python train.py --norm_eps=1e-05 --attn_scale=0.125 --warmup_steps=200 --train_tokens=806400000
Each number is 128 + 32 x the weight over its row's rms, rounded and kept within 0 to 255. Layers, rows and columns count from 0. Numbers have three digits each. The size before them is the row's rms in percent of the matrix's.

# layer 2 MLP down, 448x1792, rms 0.0188, rows 218-326, columns 256-383
104:153223111091109090159146114177112159128121138100114125106165154089066101138137090093158112114105105155085147130130169011127128110093111107162104128102113126121136137130144098131147139111132157109154107122149173104160254154156123135087155150170117071119163153148128122153121108125094096112099118122089076188124112143086102139161149097156091125116157167168196076159117169197092084098178
104:177048107127100110154145102108099162147129190115122145125143107155103057194128159139137155164153098142091136174127161125062127154086175101122086132081138122162102116104165119104121104159120150084067118131175127213185148110128164105052140079104171138073088162154100121099137100129091118134131157100198113127107083128159168137144134097109129093142151095160150082108085167096126129166162
097:100146174212103110103151153084164059137090101089111124127103121120147110133083062087120135151143129131119071185147137164135124126157143136129111102117110075141159107141147129136107079146120167132187117148108136119092065133148131165102093106095135138128179102133104087138117153135108122143150095107198178181148146126130129103186115132148118114150097186127147133062109158193098067118110
099:150050139163126095139117115207174163119154126188106133120145121160034122159107066147129139160142109157082202149139115117163073140137136150153111175174124126126097101169125126107160097081106117099099138100145136136150121136145136142127135089107158111118110111091136147090169190125125152115108155141082105072086074210131129097133117125205139137151087067131161152154123071076123092103066
100:115130094081129085131130055213140153059083115070150041112108113126120111045112116116156139096103147141135149117133138105134061134089108107126158098135107165160078131129147127196144162174127101188159144115139140153075135138162131131084104116101100101152115109134155111141126095146214078144133136108094172135119104110093152131127132048149115108101132142133106138107169147120111112124167
101:120051103108149114114115116105153050086077138122137069117125114174073143177122160140108123101131158122084187090118152122176119170077119154165106137114156114108163116111179141120125138131142148134127127128139111150148172177195172109222146122116107113159093090117111161137138111131081145165098126099125169153102109095094094077152129071144109114076135070166090169156143075077139132074137
102:111113137130153176154151162134150128115105165137151084118097152109151091115124077154135165115146169105081128126110183135115055139097143122145100109090119146125149181185108166154126175131138084123107136149099084111124094125138094116111129104132157099131183157154121154109138107139132105139130103072081149126095160079139125081096153091077133145135122126150121062160127108143102139122106
103:142170145108114128125130086130162119137097123154161083136202129181066149148113085132142094151121161114098129169099142069109132137153142138138064093096124143118145155098207118087119123132110103133173183162112079114167029147108092125183137130102119121167154114113148126209083144129147102150170107152114135084159182135101119130137135195146141123068110206092133097113154112106119120198114
100:143153142124120169153135105087097065099101092110117182129131116162058107132106113147105141163162118150151183113107066132087105157060127148126062091129142135126125097101113162133115101151103105158195115088156080076119089127135067074180169161184014098116137108130088110179131134127145068121134104155213060074076105017136164150118125149061129138110144098112116198130145103175103165154166
101:115127162150088099115221092108091047138171117082156123121126129122121156124151099150094159112120083156128072146090146109173124114053142118124144134099124087153068052074187139169084158114124110154138132111125166032095148152182118143159101091163155082169049161130089190160075144112129135079142159167204217126139140111078087146121159116135111150077106086086140096097103114109134087086150
101:173142116137119159110139071160118181118143085122139106149158119120148131203070082132147113130136091146159103110110117092164098158180164132179117141123154124089119180149141118101123153195134121116105169150097102105085120133101180144069170135106150113093120153085126113127124065118147125122111107165118137154084125117119096133124122122147131105173142135137136131103090132152085117121094
099:147104155131174141116063168179141144137165133081141088112135124147054172109150146186099126123115153112121161085172152118031074162123143123136083145136114161070105114087110120097154125097135148119196097115112155116088138133186178078152111147148172176126111140104135198110143121160084177106127124105177174106110021137098105100122150118108146113144153169164134145084124162042123146111090
100:059124093152158144140072120115145052101121097140129107152149127078093101134112081109207144149144092109188112136122134149130116160177135143126132176133101106175151182121177129144124101182120122089067120118145110116180111147194161181107146128155114104156144149102138138158150112077143086102125148141090190101151092099086121088116126094118151163109141170096194118111113118125106173129082
097:155138100180145125132074140090122148129127174104157137101136125049212126192162086141022114129135194111080161140151148139152084104182099126128116087078153134135058126116111116133125140114086130067129152130073172058102096165130163063183121168137189102114117125092093121161154120117096144110152159144175147069137077177144114130073138139128118151095135141102093145180130096169116068103109
102:189145142111095117107168055183077255117143120127087088132141138149109095073172168094100123121147184104107061146137149174137136120148156124094125134120099107141194116141155080245181108171121144154066082105173172124176142121155167105181112119109102176134163089096091136129142121149121168127165140157101172113092157189068134132093148048110115165165078126130105169122151203114140129075159
101:114106153082131128113024194122111118129151143100101171133158117127177130195130093138075119082134150189158076116108134194155100129204103118165127112087130150060080082122184147169095116119131121140127138111103138182169160081177144085168100103115163151077127119134131113085128101155140152091130093125116130091165123022166147097103119146237127142194142057135106089111150075093133144166100
098:159170139168134134119157097053118109181122075157089132109069100134194098150089143153090098163115157194104120106124131154175141140114104131142156149125108126087135083125137111185119149100084139149113182107138137093131130134084109205164143177113067046084130134109118132169141131145128059150097086094195147111079131111124134180147118158197143117089120076116146142131070111070097163097116
099:130177167175119097150110116100100068147094103119188164147145142126180150036133082140109113166152077121099173153107111093126156153111212137162103111066105151151159122122121149084104120147074072115143144116105144079156098192127120078124167125154062190159077117132147081169108164120077120123138144166173157188112111121124166138108125146192142121107143013123135128121145108161169124192078
099:111115127091117134130140142152115133118127123102107080106109112137058143157081108127144119149113086148135200124120155107167146127182114119097112099088127088137125166124173158103125110105154071095147117151140099114211180111154071144179135148118149140096095143156142090127171079141121103139104130076125190195085041088146160116164133109205159120169150122147085139174120173145098128177101
098:133108141145090065138140146103146087076114108175148143107114138134111127078089059142133139097133125151054050129107132086144131122108162122067097126162161117106156147135194156137109132139128181127182111096126086069116195144133158113161162149081147116115146132111126124054117122114118147124117151127151185153152146159157119101111131129092141150030110112132073169138114122171107127175080
099:125217117138110190152090116146110053135128125144090096171117144110155142052158195121093087109168158153106086103100094204095133096149085118130109157124138096103142114122088148139183081139104204119105040156155141087062163089101120126060080114128053145109157123130133116131149128106117155106175140172158103114154135131159165116076143121139118109188121168128147124159105124089113129134130
099:105155113126116104122134163102144107085131145105132139118127135062162104177139155175129088148128136084192076111140155135104134118170109123164139136106099157137117150155183084133162124145108138165150055107164136085115139131155158153045128118126140097122170134075145126179146123111097147137069192144116135104121085157106148129073133180149136126050099183127151172059144056131156128146206
101:162158135062126125132081146157065204095119153123125093125156144163119132167134115134130103117131058128191103121143127116130120139104101150120137177143146126208165145155077152102096116101135107136181125120125088178133105105138076179097137137161182068132213081128168087136110096127132134165127111136067140107142116119141141046128118072173129122172088176081125131102122079098171185124109
099:136092111138097147129182140101100084153136117168083132122169103121166093084087110124117114147156169074122182150162095177079167165106125127153140156129114127169078061138159146130110090118130098120127092177105143083045079102155121113064104117120023132153114119141165086150122124083164162145097154135110120168193151142152151158163142096145144160223138139094081105170136231123101155059147
098:146079142134157174137155115120118172176110150141110145108140129120135146131140169139102121115115081173163167125140164133122151129182165156113119123067124120086117089124187163180164143130113116106105125082133122120140167139112110109077123144137135191158131072131134105155163127134107172122117111051094023143154108119101137110137110152185115126101129073085103155111134175130130135139132
098:149084098103155168132119168202128109148097099152109104099150103145130129209131128161140167130144166113138156145095100125073103120194124106151123123115103109127214055132147117086106105135135115127063160099117165122105129080084167087130134089139082094112173107130170114149115173135102153123119128120133106072128111099168137147132114137129160143142087084090100179180098128147120211121138
106:128118115088136082103076115067212198169134140112135094181126132114149119147141062127133108173133102136113201171113151087097078129148099122142147069093127095124109170146101155150123123099103124121117145139166134150088103110027181115145116111065125141145150144133145156140105124131077070142148113074125138158055134170121144131156120083181140138210144110164056109069088096153105162062137
099:151132155111112132154161131068131105157150140121145116146106150102125174105164152135073137182148162138133095118115130139069038163171174106141119138125104167091128099087150106139182134154149114193134166157074133121146150114161125124164125158152052058137160081111153138157111128129121099116117123132094215136182157121106076184105129132184130155111128106149125072134097168095112123077120
101:115101127112118155172133120128142129141104114114141080157115119066105148080119107115070133130136156097121160153143157207100101102128103172110134108149113166106122151139094098143121097230146134163151132139132116111073118100115142115126154191149155162140115155161154124081154131136160130108142132157179119126101150144132140156145133151160145111105147095172173121202146146178117189064133
100:148130139137095076128114130127167134128081124149118121127148090098071100148200201147108112159103181136138136151143093136143200151084121135124140141000143109091144088091060113135080141150154167161106120133081146138158176135132114118134143213126077065153162144134127087078128163152075112081134104163102115174079125083172162158120128170143154110024142143118163149120140145137129069072123
099:126069129166098116135136164128114106112150156157098158153172131123072132093105116143061096066095245159123143138148119126036063139154164122143109149136109126106133143134249100117130094143159074140182107191138134193169103138164098105109117133136194204125189142137133100095144145135162113104139134209122120145245168107148127062113134106140133134071144139148183082106139146157129104165152
103:130078144134144138172114095169127108089105164127109096159117092211094116173139138116106139078127162244172228136120160135152162137195065130163130119177092100127181169152191176078169121128111139145175090107156113213147167121127155112106118160092122119166089089147098144162128147096070129157093107154103146078078110168145128123115114123133145117146108149101175154055104142110113158135055
102:089163114171125142127177148126191128079135135103138147127133132122159137121125103129179109144106160174128174102060069187136157127151098103134166132140124135118081101116135139151079154135139152092083113164135150137142248108207170165103103155149194103120071105111146175170131104128161115150093140161181136114164118150146112148117120116090121137162131202141180132167122138084153122121067
096:149114139168107078115153142085110095121169162095152131133116099125152125148138042096145137161137145117138178147121099115163125108168097088145102114160129160108085064153129118132118123137133128106148092145100167106099146148200106164178097119144110116115124068117064120143121142130198160148107107115083217170089131070130163084114109153097143121100150143092168075078075134155113078105109
100:160142121157109121118146122183124163146112117143149067150112113103192133202085205137173112132090102153189124131116116192143106111198154106108204082139128150134171116108116084143129102146129066103138137045126087102149122157103112100132150070057205052124097105075143140104092149101071215120134101142099118109144161116142163132088123123129107128159144123156113202103135159152139075168130
098:123083113189128164121188112100153143148102183122109169113168154106143119060132093091163146147128084114084154167108142121175122124155141096121146144165118129093197129090149123124184165149135146175153081164129120131098199131120155081171109169173156138147129083183130135122112100157103124112126164116100108124136195090141153087107142124124138127195134190065102115118160071160105113125099
098:104145106089127133142118111192142115080137152132096128098137153136112111131121088118094095109122073092110101134122078128125135184118193139122087146163123155142118137128117115094138119077136136106131111119133113071116149089158151166189147115126046152147058099124149123074120104120159201164118127115114139120133086161164093119135125148088103134129150170128073127121130095108098150104155
101:133126101123153077149081135121138160078119168165130068162130124119175097133103147132201138094141153096117141125166127153170116105090152138148158186127124116178088124120074111152151119147111108067079100161129107178095164151138173129109131127158083139111110116102100107172139150125222147146185158137198130200090119179126103153125135107137100141168066152114102102100118171112136156116102
101:130146094123111146113053138174128097143117161088208147137128154069056156099108126107202165104154151103083136122130138115137098117136072125123117056114121142158140058122117129084182154141120098110185121098130133102078144105068160143192124098140119136149166100104180133145140127137142077120160149082068118133021119138110084195126133127128138122142083081200127133123109102117154101095139
099:141156150122146142143184184137103165121131109131086160142038129106217161137135111125188147148109109115102108124170151090111097142075132129147113150124111114055126113144226127199126120084120156121101098091154167072112126107061104066046126120119160146110134180114137114141119148168111148120129150105145132140166125051119147089102095119152166146197204128112124097184077124135105225133122
099:147072144197110073118113130130155048194107166100146105122122120135112122101112116140141170156131081144146097171152122121186078142179098137125164177130106084124165165135073159145120112193152099109181164102191147189148120140097048093118131138190115154135061156128079134099130151127075078151087152131170121153160108133115151123115139117080145149137140097199116041149134148128101132129156
105:107142125143089209137129114078146049121133106189153194136105140163097126045122115142102117066080152116082084094125113187136133113069116135143081119114167152122137076143113134178141116102125062141068144079125062092094106138135157145058127117146045104181089177155146130121116156107147174131078104126126123107186117205142140119136140126141114147106132169169029075173145138152156155187216
102:216086149170130123119127144156132193098095128087106133122181118188154134172119143149077118104119166145151096148138179125154144101178163139095098127096135147151096105132133101129131143100109122142102120092115113169120092111097080160169154155113130185167175165134112112125130133153135090097091183103082182145051132169189103099132143102109155152106168095125180142154148122129109079130181
101:153151126118131121120127137128192145156141089135187112162137093147105119174127137141121159124133168104141057127168171149086117160115109160165126157181145124066081171161029141108137152153130128092046135186146124186089133133188169148052179087051227076109085164124144101113105135127111148143155089133166098150166112132167164096115126091115146155099121072156093105071119105079141139074178
098:188160120144123175136197129077121111128124193134136107155066117139140167177152086122173102124110122129114150087141154132163107123058141160180101127057148118114140101098105122174082130121121129101128124076141127115087105097167090083083114131113196146138081163118100125177138135108133140159061112161066060112025153160119124064163128124094113136191088206163116142078110148195108124153119
100:084133120099124155113167114077142147173121102113153084115194128074116162135063145132140083159117178142091155125108084072100085152125062134087091122121148121163217160117190109181127145172134139118179106129118095092112052122095126200146108065161090085121088139093088128139110127127112138143113109104133132241228115171122129125129142088107136134138113106148161057191139170154149100134187
099:138194139221139105102101123178063184044156138155166135114132139090131125084101195125166106082118104149139149142127108087225132129157143106174124140122107171147061061151141112105133142136124171154166114126166111131116102082184152118189152098097130109094137185126126129105147119136156209129119103157041050121093121157108090092105123098169124122087148105148087099114119163109157133152108
100:166128194129120202116089131134151152109119173084161087089094108124124136165114095192134099124147165170118177094095101120133148127162181132152096118134093116154098251132085161110118136078151123153136085158101073114134162150078122142172160176097221127101104175135105129142155111122161134073128143136110120179119135169126111140154127139155127118118113161103114183202088140073137136166111
100:145196136123125085139134151176134037108106094103159170125136119149073136167066107115079121141130146128134152107147105118107116134157121144142129090134133145084131133150108185147126165181152133126107129131100127104034105101096162122195122090150067146126166098157120150100136139161133109149125097143175136073182162091189172197112149155080124115150196113108122115119139146071101112126096
098:116148123090121180087177154169128129131098147122103067109136128156165160106146117082155122106131105103174142083096120183146129138196161126103106134135116158095142121124167142125141090127096105137156170125090105193157249085111151116119098145165067087116124122151114101174093151079132126117166168103063165037100145073103112093142127093108106132044101080079162175108151101099099124157125
099:112154167123142148155146118102076138075137083117146154175145140094128114064096212074144084097110102126132109148121112100059213144139169118159163170118131107118181133129132118124099181088148157152139137135097080039137128099153085150125125082062159150117096108097136153070115119163089186169114112088100100140051141138172098097136104143166139106184153169133181107164078163121127212157073
099:139170182148119142131083152100134168162145128125108161083126111123113130100083181114060068160153114126128084148121121054091091156148146134162175179101149138056209089107098083200190151159135033170091096070158100139096052126153098075112123178102096109130132157143117165133166150094073114151165111181121040113180119136110143109143133139146121105202134107113150035152129102113185158150142
100:117080137125128151167135178091141064178135143127126133143125101186076110155135156084095125134117146122160169135153131168097116125138127120164131141096132141136157119121140139152136157158129123140142074095120050144133100127088136171109160132142092120116070159131135127100100155139051118143103104141122154097129120061129150138111118106156110119033086103137152129093112145144077105147148
103:146184154129117167135120125187127160155123117144145123133089082025124178098093103182069113193105099138172189124116183168107173107154110142165120158135151153117143141123078091099147132199139197159112159104104155062220108147126131110117135122102160122096141132090098111127145147097144135111125118101099117147171138087121144111098107142129120106099154089121148130110130119169137125192112
095:121088111137130099130122118141166134134128109135123181110117156135153130109130129133101149142116046141106155108155162099144192149098159122183123184149148116116111107067149122112105056211139121142074123163118115118143074130099137117126102102094164123096174105110157145146151149155115096100093127145212114183113155118165130067116129195152090119158091150162177172209111216076099079102092
102:149087107081151086085131172008163187107180151091164197148142127108172137093114162146186109121101165190026118110143143116163166113140121107147135108205116126123131196117130110089139122077130098134207159185109110124222164142100066125078143096131179083114088135148098103121133153153151013120137130151130157207121134087119136071143110138135150128093108082132185069150146122166149220130083
097:045154130096087139137142111115111059079103140176141133107163127191158152107116120116234129102130106100160151117107121136180125092167074147130143099171140091148110094147169120147094072113140125116091131114168095122124110136108141134191103129129150164103220148111140154172110134114094081118142155164175119147195142128088158084115111120109101111129160169137110094108069085142124123106113
101:084167143090148169133156104141128133142080110145132183121156127117119134171123086099152088124112111116154073130087133164101190120184082114132143155147137098173121153137194100116110089170155080137143159122103093175195132105137109146131160133162096150134153161128109123134138128093139204110080139146141136103148141101165115150140116121116127129130112090164151097155126154130134187157069
101:162162163128122125098130126072092113095161119133138075103104141105147127155131134131137143177122141078092146085141158159101115145165166099123096086146106119147121147073141108094065115131155114119146161101131121112187114106157111154086132109084160166119143182105130121142136147121077133101142117136148096116133143128056093097129112159192140159122107092153174123102128124225101079066111
103:096075157180116142125153104116116101184148148101123118145121122127096135165130089133090152086125171198152195142132132083182170115111086133057121154178130141119119124134172148120121114198100107143107106161113114067084098132187134103084149070104168111121041134168119124179161131145139145108117081076085168156151142129135109205146138140071136136178110156124127115154165115134141159122096
100:114043151011126119126169131105103191110099133149129121137131109134103104131127050104054135128132145110141161176106153166169112103074168106138140094159179143137147049123149104134118155158158140160097159194125172137167101192152156157043107117111161079106098111132092130129110081129129141149128077168140159075103223089139149121121134123109133120126122061103088074129100057078145164069091
104:110166094170158169140130101153140174131156134149104158129109130178206067078105194144165108122119209181075153152138184087122134127192152138093127154157141157147132079110099098125116089146118151120066134100091173185136101087124133102114110118083169161122127153149135140185120106141156197128140111140192127099096136117119127109121124109117125107083124106104074111174111186162155143116087
098:109093142137160094146143111169121147141122086102158094114115133148118110093099142155112124185125100165151191133093111117073110096134109144100166100101114177097092148160194113085105128095129138159086132078066127197085028156109099128197149126087133049171095115124122135079139097132170165173191134106162120121157166096126102104156144142103135091143153213089087107084121076111090089104162
102:124106100123139103149212153129148114104114155144134116129148116115165121114156068151137171117120119139169137143100070121148144116148164148123172143176134166083155146093191156134144108126126122150123124139123123062106169099133129114131117214139181144138100189096147154168139139148110076086119124110084153124170080159179102178138156145142128153104121117090084127186155125146148126188140
095:085099123104087151154145107155084147095101175131146132085067130109142091125102088158119126109115112124114136095141138139199120139195087128138095128173146090178049145123125135122152131128154128073100123173131074145100201146115126100090127115152113144117143100120162130107148141100161188150133140152127112151078092159137110179113137128124109133248120119143189170129167186072191151118050
099:120144134119145095105129123109126135104112131134135096143123155134097129140155109145179180100146164208100127148119152106123071133149175137129134076127138125158077085144131121066129141104139117162126151048194145089141151151183146156106138104161163154183052098160143135110138161163153186171159126145141128053105159103079142147125124157115124153113130162146108146100180158091109097151135
108:126129116182115150129107093078113189158109111087103176077117094149114076113160151136077127088123148082109121127107105176149153100096119127121164140146129124129115162128035156154137148110099176145114095123098130106062166144194146163151128136163103135086137163099171114116141109115113175119168128134085089145138101109117151154136119154083104126164144079116096129166145115093137095148097
096:186144159177113146090146139111083153091142129103118131127183096159096099167121125126134138197129105150132163161127075157097143095193120083090120116141114164067155157113117090139093141183113093082120134122066157098041085088255152157098113150073088187110096129128114167163123127138095117117141141116193169112130166056070100123160137129098158083120145050103140108146089155156123110089086
101:156137109168091112154140134117155094166122149104127131148183148138130123081149158143149117165131100134110172129145081200139060115121133134086154152095145131144181091104094103112153083100147100115165161134093127152125105096173157180126160171184130108161115112111141101096104113109162162083119126105147154140132129138114123064117126096161157132073097094102179161002097074212175043087188
104:128134122158103168113176110186133173150131149124152153102121127111160140084141062092169117134164212135119035158134144140133105107222119114147116100172130084098071197121086119124138147137173133136095115139112047110053148156063081158082114154123132143141168119147125161105109110131199176146154143112056103080208161114111150161104135165181146134167099037162118152044122082134078078154111
102:129132119120163138111153075152150154069140145119149089178131162100146135152135122174104125184133102186179204135131133143101167126192150109171131178122133141144098080101124098130123146168177079140118117139120153127096130133131149143045129126080180153119143147122132125113159091107167184153133106108141078165129104141137127171158121179056099129122130122119168152171127182132144101047134
103:133155141107163149130139138142032164140105156150145178133203145088174164129158109116109127131135129131140109141165098096108113141104127155161122160096142157171095195094070121167151141126136176136100135094136132161093063162197093159143110124114157114145166166134105136132135134113053114160141156141061130090124080151153171142088133110115154148025154098159130153117139123159145087110196
101:204070124167127109117135159119122102147124170162145128142099129188123140073163136129172152116121111124147086113114134096145138137126144131147085153086172138145171106119194159088090114118129152103138134094137170110049171129182120158123121171130158123092126073129093175066154147173132110098129135075168152111140115133146084124118120131125120132119150041126183238156095146072124093141148
102:070115124088124152130163104092128172130106126140115134153143148146114127145131128161165158113138118104147117131104120164159089151136114147146108096102138155111122163090072107165112141137127122082111143128098145208123086113079140128109112080158201101164102124112094105070126136148105039099105133082111146140181145063165128067142133160124119140107120125141090181152137168078140100113100
098:067112111169129098140174121102106152160145143075114128130118141153203188122139145135133184147133078099167085147074125007125120131117059150132139175170094097107159127176150126126080102140149138114182110105091079068141101133167106158104109150133185111114143130125166097125150175174142137163073154078171180183138123144154105074125093126169122136144132134094103067145170176109131100111139
099:109160123139089182118144123205100128180140110137211250122089120143148169106138086128170135185152186149087078092152126135061084111097174124145117167115100093132148151136147117102125149064118119113128122084153131166173114130154093151132160129139156141143161093140110133123075116170081191089114116150094156099194128179116124134126144119046146121086111057101092124117096140109157048113125
107:162150118047139120075140077140163112054120164137130127114089105158155142191065183073110092041097104095175111109104109114148144126146121092136112140158127138115153105143078161133130111119144127094175104097110172106136219129127159146116119149109117127102149148134052134159121115145127089121145120130118122132104113149157136083132145122134117143147131166178135115143157101101097136153106
102:146117125255120101109126168131125172132133093164141181107157106184173123038112083154118097151149015171142173057102147118167119104144146124165089130151104110147112139118181152155124141133151125111148119104114156079167221122111155101067120132145083139082155138111161121202108112062152054091147159154112090137123098122112145141082103116179106093153081189090134154123150110178112082130125
098:161161115087129107109095159063131111085152133087143139143118149134198119068133076134180155153133167146185145144145162189172106088085159149107153130132149174142115130086061128123123133109115084077142120151100090196160204088100153126043109130141186093112113137128142147112103131143141176110187167092127105092161097166061134139141117112129158116040154088158094136157137101139126096081157
101:075094177119147145093133139135172149161144126167102119155161114158140189084143142095108095120107137169163199126133113107124112138103186163135038128167103157108144103121133136097126137087092141130105059132139158125077128123071098108118150122122099151135099153109137169105121148159188130128138132165051046126133151155179103117135141149052129113206140219101150203119136115160097054132114
096:114158096149140122133124126088125125137183066129146108117192107109145151039107053115155150131123128149175085106155090187111177100129123138118121193160164181120115131078102114117122159113112072143158072082172150135112167131145182100155125161079160083148151162150125157115108102083151138106181137139110119137091150085121054169166122174191143146144068105177101150193137081128180139131133
097:115124093137123080073144086140160103171115130132142122129129112144061124092175166137192117122126167117104158065169129110123183094131121132089150126156127119111095103106142156130154110169108167127154127114126102155127154121159178095164109114111179168134103126090166140107133153097077113137148137171129119192152116146141129152106162140153129109175087051110085169060131188205086157130077
101:143084130091149143133151154063061087102148121171083104129165143102114151150113134109158125142139149108105096115103111140143103147159105140088141119099117119117136122120135165129102108126163085154111137118143126103143149126152201156086092167121071199123154133146120170086119168113057072120142126156148141131177093099140123143151130127085141174120156060125124026109097097088153107127206
101:141136135077114121069044135139155110182113214139110119108149141120123130144096139101146142076113181143163106122142140133213171129107150121136127145160130134123124170161043078132137093128095161166125102102076137151043110104081188124102101114144119116100156100149120115151125086144100056103163124117102135188097169117143119087132124098110138153148098160162112111150129053122125130082126
106:148116139170089126110056116141107206172143123090096139127090151089128158094156104078111117140132220090080114142145071152153140123174095123104121109072108161108139107127152124105095114102115132133225115149107150147100203125141107106150136100151051171107125146120174129192126153138135167142131111099189174137135117109151092096072137117095105146143074145160175135093139030125131151125183
100:173133141132126154131131131048164156119168147164154138126108128080157125083088137152147075159124193150123101189108130112131062191108135136060156113125158064151142179104134141108176158114173058164127167110075095143121149113164126105092144138121080148126188137164074140093098090135133180102079133079173087109196151177124145200187107076121173153072137098140131162019131105111152094156083
096:100123128108159092118139156128100099132124126128138177174159127137044129123144072140163115138156065122058130118112148072087100132107106141105116146060134126135121077147147170116092159092113159092216142104124179176154062132044206113145121132127181157150078136127131153199153116136110169104126154114134037100180141156112120184101135083238150119116112133138140123147104187115173086196141
104:138149118152145115122047169169148083153085101159121124134110141078168122087146119131066145123113094086144046116166066081055114133149120120138124123143118180108142186112106140154111142150139163150046151147162135122036099153148160166046119125094115149189138050139157126097103129149133175160161112152144064106111138092088152109119127097147155112078148131137112137124108109187123083108099
101:102108156105118117146057100083102128171156123087142066106102126151061154141129141174094155133099150155095151154144125154076111142205089158109113124123137134144135176127054156090149167171137123130070179087145128123097134119144150117128167125126076141124092152113133142135112167113071171139151136100127162057151146094068123185085110101006142141142156141129095124087165116049104123151116
099:165145105119150141134132134183102150092143124148097108108154116135113124142116110118139085150118153134166149160121136172161163122109124117159167116100118120097117030124097142116151152160127100075113105159184138082092174131175129114138141111067148154155146145160114137112141114146083158181137097102136143124072105127153119077122148097123115150106087108066191080170111089132140130162090
105:150134100119078150191145146114102123143154218063137088123163108170000112112124128150168146181115094118140115146170088104115084158140093117091177150031161151101180098150205117153131144130094109124074110114099159090130112118103134111156125072122148130157152154158135138091148144141173157199133143133142127109148072110195106172140145142180161134066142086102123130071123179106127174125095
099:106074166170153103131048128108110092125125114152107093113131110158142108154171080064146109137132116098099144112139166129141131098069092087103108098136115082138136152116102098210100151138116188125155128126184179166161066154186176115043127141141226087114133170100155118022100122111081177165171155134152141070241124151073105170099126120115125112151139146196085123167110087139098169178115
105:122109103115134216094174122125081075127115142092125102133120150088091168091128120111160133189147106073080181128111152204071074124114149103122144178088090160113118128124125085120106123149130092111091110131129118100156092116083162123025114119085140027166107090146137128132168174166115228136068150176123057106089146085081107106163151118166130113168121046100121161152112097075090103101125
097:105145156112127095152106107137130106157125124126137132129096127202167131108082182128181141127140178089187160131125186195112115117145123134102172104102139102179116130185066131123083118166129106143108123091151071093138088133238175119042149095130104139105165120126128153140131138141113126132090130136172114179097110085148160121139111122135137130109131155153158133160115142142148114074124
100:186126119172125127179097138087086156154169103135122131119137088127129087173111162143173144165140095174099120150145126107099085111076139140129158113196110217156125112122082110078165160150124092109103098074171085161159132114136106029202103046096169195109103100105139167134175092131035111117125146167123069151183116165141132170108155198108087119126134143148135090133116101133149049158154
098:146155098133118128101069122142088054114122114133079132122058110121228094124130137087163141059096164083103138107141094184165136119102129129105088155139158163157105157175054092095158138192137132085146157105179127122150113159148114129134138138155140132107139070118112121140083118104130113124125119134093118066041099129123120086130118158031150078136133139191181133131154152134163123095159
100:058146133092092137087127134093079148113154190093107194105123125152147165175121200136102121125129112101137057142148150185137148115123134114109144125151119142147109173112141128079114111120131071094100078065135152094164156161091155150125108183171113113095146173162152131142167145104219029141123153140166116109097105127116111100126105147115131109129080082125199163195108056153114119123157
102:131143140141152102193118142175079216146102129056190147121070095107124140212137125093135103137114105092084121161084157125040129146117155136101119095191127121088101157155130121152097120093155109125133097105131071138150102129200130153146106067110111170137107122108158097092088203095139119123118114107201158124163189118147126173116142116139111132067170108094141117138136140134162153078159
100:118136175103108112114188123188203152178153125133139119067150151132094138123139137120164122128167095100090065142113129146119094130108147126142130177132104098109180176138185109129084135134153103115083140117102092064114185161112117127200136127106096199126236149137097123137107120145195116153120115154183162126139101118131139126100127150134132152182097219141103177147070195127096146079137
100:114127086099112119140106136174114180113162097117140169129152135160079165139128156140143141105157102128127129171145146135154115105095151107138116182093134146094158101119079200165098143121141051154156135106128138155151109133139132188110128116108065185146074132151097079092153132126075106076136113115113169181151133140118137139151139113130119105079106143141080160168127123133104104152156
099:093133164129105164163134095136160117158151110086133093119125148018094118122152178123045121131152071105143075111100119123074132120175133138212126125117164126111120122125079148060108121084118148145105164067153136175182119149159102149143143100152158157151103116116069141164130197094140202166143124094165087144214097093090175113157141156177161111114074134181151088147091158164176146110164
101:111135115152142171102111114122145177070127137140114107120138137058123128087112090134141145112108200129080155108138136154130174135027067168183080109113131155141150137130150101107133066112155074154136112151093135083188107117083172093143141165129212145093116131118142132176071129145060105087114146121102176129129119127135174144107103197169144106149133133149114179115162123231162171135141
099:174135122094129122144083150088127089140120091118137143102096143159066131109141096110130139149128107164170184115137186143131121137123138106180148122179117134085213095123087102073144142110139136116140130068118117099134128079152088155136132101120157154145079126128150142145142093073128178141108118161170106140097118179105119143127125081117136101126121148130145127180141086099129129089063
104:133177116117124201148140114116136137113110135086121091123114141089113144119179027114093172140162152182094122106132121154122155110144114147130117104123140114145121075129091159163161129138116145078120164103097125087144132069140099135153103109134092059149103119152140157128126164109080128114169118120085148106052148167114137176145136165189141105037109117127074136085179157124080140186113
099:087087112132113196182159146159046104106134105157132162116146148092165102102077152140116107178138134070136130147154126127103129118087141136143137086117104131131113043147056108127106110067138140130159111128120161105136168129092145136085098050145136119131195121110177131065095127126183116128096162117122168075122172056152113138147121185149125111083148157165148070117088108121153116121150
108:125139120147123129184099144108125104101130106145130221100100146129145105010093153164146119159150110114185186151128137117147146108105082127078154149116165134084146113120087131094061156184138173129086163150110134151110103131095161141095095108139164143093171148110105160104162100134191120114104131139110074095091203203164138170092129123157141110213148111166104167161144174130136188101087
098:161087121124090116132116107162063105124101124119151101153130167092117149149157166092106102120119105120113130103152162207163128133052126139145119141119107106092172117159132123099154126162143174146084123102092150081180130163160153144149129148106119131144084097098092103101166173150123104129141130116053109133177120117104105126167110082170136145211108103119122089069129097094119162139144
105:132088099084120140091049124064152157093119106145106218148168152122205131137092122139079090151137066067087167074128160136136180124152152124142154149107121088137104187118090155154128129116159089112111115134112173120115134144182150074118168176129113131099135115127140099148097131158090202133090122129106132149125150089132109162104115108075116141191152195078087183132177170155146111098107
100:188129185087135149117098113125130040155111106121130119126146079149077127132132130192117151129100107195124148160125085095190168148152114164158197126160125154145162089148162155079131137168154148141025165118103082063121036105058151121112116193144166164166101098136107150135119138153113152127140133080045210110123102162144138160099126151116146168126098117107125173145147117142169117163131